Weights of a small transformer language model: 3 heads of 128, tied embeddings.
Each number is 128 + 32 x the weight over its row's rms, rounded and kept within 0 to 255. Layers, rows and columns count from 0. Numbers have three digits each. The size before them is the row's rms in percent of the matrix's.

# o: layer 2 attention output (transposed), 384x384, rms 0.358, rows 60-119, columns 288-335
# v: layer 2 attention value, 384x384, rms 0.0998, rows 61-120, columns 288-335
o60 099:118113110134165086079045125161130088118172160114116114110109100072075152176110208114086117155096151130194119110109077212134129107153147093160096
v61 089:125159077051154132123198125119154120112119060117167094093084094120128172106091122173152133088116073117169082092116132135110060104128180118110148
o61 090:153067119083154136107087132187117113127123116150048135157147122184149057106156116093150097114140141161110119129125069088192159148098127234096112
v62 093:098118065138162130135160151104136090109143123111135120143110168137190118126090131090153161159090137143147121127072105135081116173117155108149110
o62 098:151094150151101101137107185163140113132051124094139150131157099091149139164130163157138110096104198132080119092153132060107188101156097077123113
v63 085:135156127179163167132155142154087114103112102085123097129182084143112173134122147095167093125182178086091148096113132149164155110100167195147102
o63 086:170159135093161095160133114164119130081112119119150127104146153127126179130126169120148155105102147129136137132154114146170077214076166173177169
v64 087:162083137117149109173166079118110121146173135080106157151090070096159050155134138124146116170115153117136127115152100127124125105188095081112172
o64 087:145130093089219146118105121145132109131085115116151182134099146164078151174061069107107109106125045090124104136103089120097117126067084085144152
v65 094:111130114158115159124186130174081103149116200081138139048124173125125186093079103135128168121146078181112126110123141187184106110093151062151116
o65 095:095115118065165159126116123184088153155111170087139157168051110144112214093122206093128153096141189103105122084225152158136175122112126123085163
v66 093:133120204109153131138113118092099132124110144151143121146130158157089061110076116177177090188162120197137114097152121169124141119057124136220172
o66 094:097131074086075069083155155131121090172141096155199152195092066126134112131117139153123152182076101175108108126088148139166184103075151132080138
v67 091:127053175103134228100110112131130111131146160099153117085092138172139128113148053153057108153098142113155163187149142125143056173130104166167174
o67 092:090138129104121174069115094132139123123113176125102129145128168151104105141129025124119115082148114126127148177165115122121190107080068175084148
v68 095:134109158158143170111159148143097108110082173131115103102168188137100139158130124144121162126108109144111113175096116091120098150073101113112126
o68 092:149131159086119149153135205140119096127146109120134099017147122174058065161110124149151113131116195140113143143088148153130155150086151175120117
v69 088:155134148148137152073154162177142151097105099146158152178185133119137096083137159158107134136147166075137143130126113181123170081131113119113196
o69 084:163131094142094104110105127179126178131132138128199092063108121193105123068150106132126138135095099047082113080164084107119083183151124163094121
v70 097:142109076152189125140115074063163090139139105144157154087143127119049120106116175078081083110101115087106071129113157151128134129115090140120073
o70 097:107144191158171117169152141088141149098176134182188139096154156120108122119190155138155100104118115183141123141136090120123190163084138111059134
v71 091:109135153149144088118133116172159098177135089157132146161109112101166113187159105137131116152145110138152153111200092111204124060111120176139092
o71 086:108104112177161167112103152095134133184133090181067168091172158096099161164092107182128135141066129124173131144134198115135118162139091177122143
v72 098:097244152103117176141131186112169134112155189099131157114102147149154087135156139139133113140069149071144132108151103127110164082179073093076131
o72 096:092107098132098159162098133171209153100175107132135130154132167098161167135159063132106171126105080102122147155116150124109100111173126084186072
v73 092:160144075072159140091144092122126102080173113151117180144170135140160124117097116116132161174131172102078098120111112155161161156091155163144097
o73 090:224214112089124130094091120156151136164136112096147147138164160136136092087191102104128058159159127111093164109136202087112180176082136163094089
v74 090:118157160129171155112206166145138147129098105167143045126124145173149113138068170106122107123135180104116060150165159115183078169155111148095155
o74 089:099091120142106127125137171182099145075094136106122102100128066163172198134143140108157081119116119102104099127122139171124130141130108092092170
v75 096:102165130153144120088063161154124098119116135157136154110090154173086119161095131106127103141135157139119136114082133135109148130054081146110093
o75 094:106169087139091117060104122140094165145159142124128124170145149131113146129123141071109119094063097106183119179119095187115151211145134121176084
v76 092:104095243160078144119176094192143169171167125144096129132117079126119152156150077123155042114133092171136100101108097113123078041129114190169174
o76 093:157139110123172113120148086109157113145099104105086091139101111096152114201118150149158151180100130146170127109188090129179092121145112125116120
v77 092:118143143144128171131138158125140125090105097097124156079179124155097101118171098124173195104123117198195135087131153106134156095153106158144101
o77 094:148083096152137148112155121138134195093155098137111119091099143121119109089135097109075194132138115146140170158124105214110160065131154114123127
v78 095:085063195090149130133169159152091110088129153120179131115096103165160089117089113148085153192191101139070185096145114140082120126097070109113116
o78 092:113103129213127112129078186139118129083100102089156108147154112177110140149082098148121152168123147130099131135111112171152111143164155124141151
v79 085:130158109127184123103097137087156124136109112135093104118080168124132145156106126103099110123088122200078198119118120145122178144124115132079177
o79 085:100145166100055191134147126083167119134127124117151098090141175136052106115106139175100119143111144129184200117070168149121134200180111109139110
v80 093:115101209092151155059081117106066098097164196127082084113077157150050082114090128164111121127090089151152144149181100125115116176105097097132107
o80 094:089167092117142128176180148147088141158115146096132104165136168111086100126080097151110097171150149118152143140087120119139126176136082169137140
v81 092:170085161127177149108131091151154052105100140110092076139110107136115091134115148125171031120185110145148111097123141164098130144171154167132125
o81 095:121128085108128127089176101108150187115142169139134109165123135097110148134091093085145106168146120120104177122170149133105156089133147157128139
v82 094:118161162155155141193151127141133072157074088175110114129137057174141125144134078138109136104116060162142143112149121090125098107123097135120091
o82 090:115132102095140165093167182119154138126088095128099151127083111154114168121160150159169177101043126141108112155160122138081089106118120123106141
v83 089:133140092193123129156078092097107091078191144095103148161150123114117154121095132124129093124148106147088076142098114145101164153126181140147124
o83 088:112098096081093129136162120138131123104133132112156170116163130101146073100079153104120230194089104131146131120076080155132115100096180136080111
v84 097:160172133144142114100164162131113158104086166145138193084119157155147138174110183099077080119067132149111073118112132104135144052127087105079108
o84 098:175126094122123119082133153160065145101146133152150129171129154119143134067144141131104159138144124121100175158109062158115181086117174108160093
v85 090:120161137100151143087123098099119119127111114140099121108121149138104130112113082148094126117156108095155195138104094158136129117120139117096101
o85 089:102191084107157108178159130078182135103127159160146112118145105155141106115117090189108154147136163112117141112079136141079108184097056161167096
v86 090:151117110173155161190079109103117119111098173132111074121155099165139148113115115088088122155142177153110099168163141161159091151164134142129172
o86 090:122133081082165120062134138192092162156167111134163148104108085148130100149156114150114116153104093038132151143132141105103131076132162093125110
v87 091:132144177124105129145150111112124087116089181083119135133088131148151058196144144135130136133161139163146128119142172080114152166110173108187093
o87 093:136152087165111149193091134139128144130107173077143161150151124145135177117100130057090092116155142163076132132144121116118168119096138143161112
v88 093:116119076170116135136117086153199132159148123117134070101136103130121096091056180138102146078151172138128105137104147162153147101206076156080073
o88 093:123133146173189113093175108107099083104104107141122156095161057131112140127128160078102165098150175100137097105118128109150060179130100118125161
v89 097:102105120138109137153141111122065142159115104143147153129163099091080101232118140139110127189166157137074136104144112190146160150093068109127106
o89 089:162149114106108094128109090157100134114101141162143158109105139092167136101140126108109093134121117145129172146155126143130119099114153138106106
v90 089:188107040133118131187118131124088119190140132189183150123163186146118142164142115083109148156118221088104097122168149159077109114127130130120124
o90 091:136097183103104087156110153145121125107105157149183134106145106099130143096121120062149130076111167092136181099135179176083119117211072142153125
v91 091:117155127097108109119111178114174069096191121130124153127113191160058163208095173145133082148077206153148104138140093074108150115106074097166171
o91 095:164162146173122139150163108122131116196120134145121148107081111148159149096091129078109132095146071150117142119087083145133068127125100094130172
v92 091:157115099153155086134129168147218162120098174093130092110108102064150131144133135174170149119238142140111110122148119122102133126135135099106134
o92 087:137114146076115223129144161182104115121128124166161101131144144154129101130140096129110105197114160152135103174084097130087123103148125182124128
v93 093:161100148120172111110134086145096143073100047094078091149149098176162120107157057114086194058099199190176107109128126089067141149108122101148139
o93 092:076098121166113063134089131146143110162152153155136131118118114130044123187161088106090138143145174141143078089213119158135159174179106114072102
v94 099:145125134159121108208091126145078053215151153145103134081088091091179135124111105101101120160166112147160179110142111151112097119085171100147130
o94 089:067157106174133160157105106080139164115130116097131082149113089111097143136099128098163093153120130189177145118173206112169110084058095091203134
v95 086:052096109160121128117100163108114130164121179148090100141208119129145123100083117114120110139130114131194138109149162165122107130131103069144150
o95 090:125053127128121135103118115100129091090136135166134107118147176139180107137079118154095145124090146153158153090131160100121087129110164084135104
v96 095:104156145113187077087064156094130167152121124120165112155157064100119116141139129159091112138186135107123148125139071117127098197101115140083116
o96 095:134137148103132135114150146090087114102132167141122149173131120161140132101140105133194092109083126167152125077191099165162121099122077103114141
v97 095:080116095119159150159161205106108115144119135128157141102141134087110137111157077147066101085178133095114170066100106091157132089118073111135141
o97 091:117069108128131150107064118164129114138138144189143150160094104107105138121192124103104158077093107077188169120067112135099142127096071079158093
v98 100:158165101191080121114157158130127120119117105133147156137129172152175144044125121098112162116141091127117101127157130141120161152129124205156098
o98 097:122078168077128121107095196150110116109103186180077118105112111108094079164135119170178157083120135093118104142156140166164134060094153108051087
v99 093:138108108141126139071161086134079128104162137132087154095135087113161072179171106195128128160124114114129126147092181150085141143116034136135121
o99 094:097113146123105206145060154091134154145168091196150103142090128162129182161088128082167099184151110146110098125127132163085090148185073110121115
v100 091:144130140133117137166139135096185115151086102147117145107077121138129190136165162055160152108069089115144117116060165118101139123138070113176096
o100 088:146167075123094090110094082173114113185096124122113117146100125090161183130115170161164182094112173155156115073100158135158133154118083093081103
v101 086:127143102096120162145140215091122136097117139087145113129152116162114145157073131114070088050151025138188079108108082140185125119124122136119149
o101 088:159135130080119127081150119136140151180170159127125156158118142129156104160145140118132118160116168135146088158102112127095145126141136141202127
v102 093:145116112081161106157106110160120154093115134146134071169070113130129121132066159128103076146115170121111176167103172097089133120137115163134131
o102 094:114172099108153143096145192106191144116137117093122082135140195106067059131125112093125148143115110078142100169187122109123100138115153146089110
v103 097:043125128089077141154137089138188134098174165076129130126159153114137140139135116111062127126100136085159154148151175095084136110068140184131085
o103 096:119138146164147087094143112093185186107127159192135109123084096108149148141193127130053137146080080136144070126134108147119078154154195163140160
v104 091:104137133127172114066128133141161088098135153135120170131100083063094162127142088144126078126173085180067147121108173155129161094086185125090161
o104 090:089194110089167155147113151134171099132135161130124117134121074180128111090085135124177109114173128206129155091167111154110083118126134099153122
v105 088:163164099136079143163062094118138106138149121139064104117181104124153148093136160089140182169111187099162147128074135153086141120104108181180126
o105 087:107173089194110147080106098142101096131112076162165142120108129117154114102049137128155125160166170097164103097136082137172164125135145150143130
v106 094:152058123090147175160155155121077138162184165117125131180082181139113073144149110111117161129157138147103077131129139118169102083147088180127076
o106 099:154159118149170160136161124149146143070142112058145153092146158126090092092134130132121145158099153079216155127159188189138217095130075097149105
v107 092:152107129149121157113137128119162154110150106109147141127136110134175112080137108123062130124126153126154115086171182140072068196157147096184153
o107 092:106168107065174150162112137108147126154148044148169162119140052160164067070170093075096145104131144140135197064138080110181058093123073143150129
v108 086:091170182073141145147145125099154092149115082061157133151095140120110132108122142153136092126171089129112116117090087139115074097135075161141101
o108 090:113091118088111104157144144106157143196108105113050147065103108126132164100126061089127183091179169107113141180099097154127138118180101144136109
v109 098:028179118084109118165072121101093130102131074114113135141114119124136181128102187167109152124124140157169185041136153110079147140105093099146092
o109 096:162116076089146114153098111076096070096134106121113105165097117075081129120106085102149122122144182160153099125109070128175130145191147151120192
v110 089:115145142102121160187167105143090138113059147063165143086138129127092167142144123145124143105132062118046167164093122113154156097128129168133136
o110 090:232058158102113090197143125087136093137129153100137065118142135192160112123114096079104134147218105115110159134172175159101165091106141180101109
v111 100:136160136096115147166136137095119101170118108142155098204196187121097176177080152072093187163086144167151074120166103174140138154166127095032213
o111 100:138169125128073133191149179182121148079135078106129142084100153144126116159066100123171153183149124131127119130114139150099107144139145120121136
v112 093:118159146115098113121110131076089129095143132114097142150104117115216105132136127114119136158115125123162121085074143123147121125149169102104150
o112 092:119192050160081125150120117106146129112180107134117131161151126155069103131096140117154139154139131138136103100183147085170146115115141185081072
v113 091:170134116152182112176085078108144084140138123135164162154144140101153065111156173165119145130106099168114047175100136146175138151118185156125162
o113 089:126083083123161177055143166072048138154161095162119124086192141093080125115123152149071128144177119101122133143147159120105131103145124151151122
v114 093:173156113116051181134163217114034154125132102158140131141141132109125146160129094108141061068100139080138131099143141117160176164160086102188162
o114 092:163166133123121077126076175133131175109109114104139140100102083164159109100100099128196123041130124098122147108123130148151146100141125165122078
v115 089:092093132102148176118136162119098135117162072118191165112159204155064128139106113096125128154098081120115126130069114102138160175063163136171172
o115 092:176125151108108143112124113108125189121123137144221123152172143181110124135156098121171082087135124128132111164125066129194227112130107151121114
v116 090:119178156167117176082187131187150154141099111142117132123170164184111146149159119146067123102170184199171167134179154117145156066088157063147146
o116 089:139126108136082156125153091166127138142154130119146142123154119111150134105188182115095087085131066166134124111142162096113166169161128092169130
v117 096:130116125133193148076075103088141147134092065167156177147214172139145124194105217138126099179088133148040134151189092164118089090118102122094142
o117 093:147134140120107145083099143105122125120132146156177161142106191123170092137099113125123107196094105110091123123141109136191132162184109091143120
v118 091:106164129030133156118136089132123119096085174133120123189099200173129099097124098045144130083139207132133166104126093165127115171068149114117131
o118 091:098159140158143122148081080149120132101098093118139146165188109169096080099105114082141159086152151162130090148172129139138153120121146148130158
v119 099:102180077167129090084099131124119126154181099114131133149126061098112146076142136171120147130042117096130141140124091135144107128160170171155128
o119 102:156136146144212144129122140128163203154157136122141161113113128076099090109161148124156110174140115149122087147148108135097079148106110140151124
v120 091:157026117098112142139135127088096182097107107117165122149144157121138171091142123131110137115101102133103130124089112146086153100151098087145192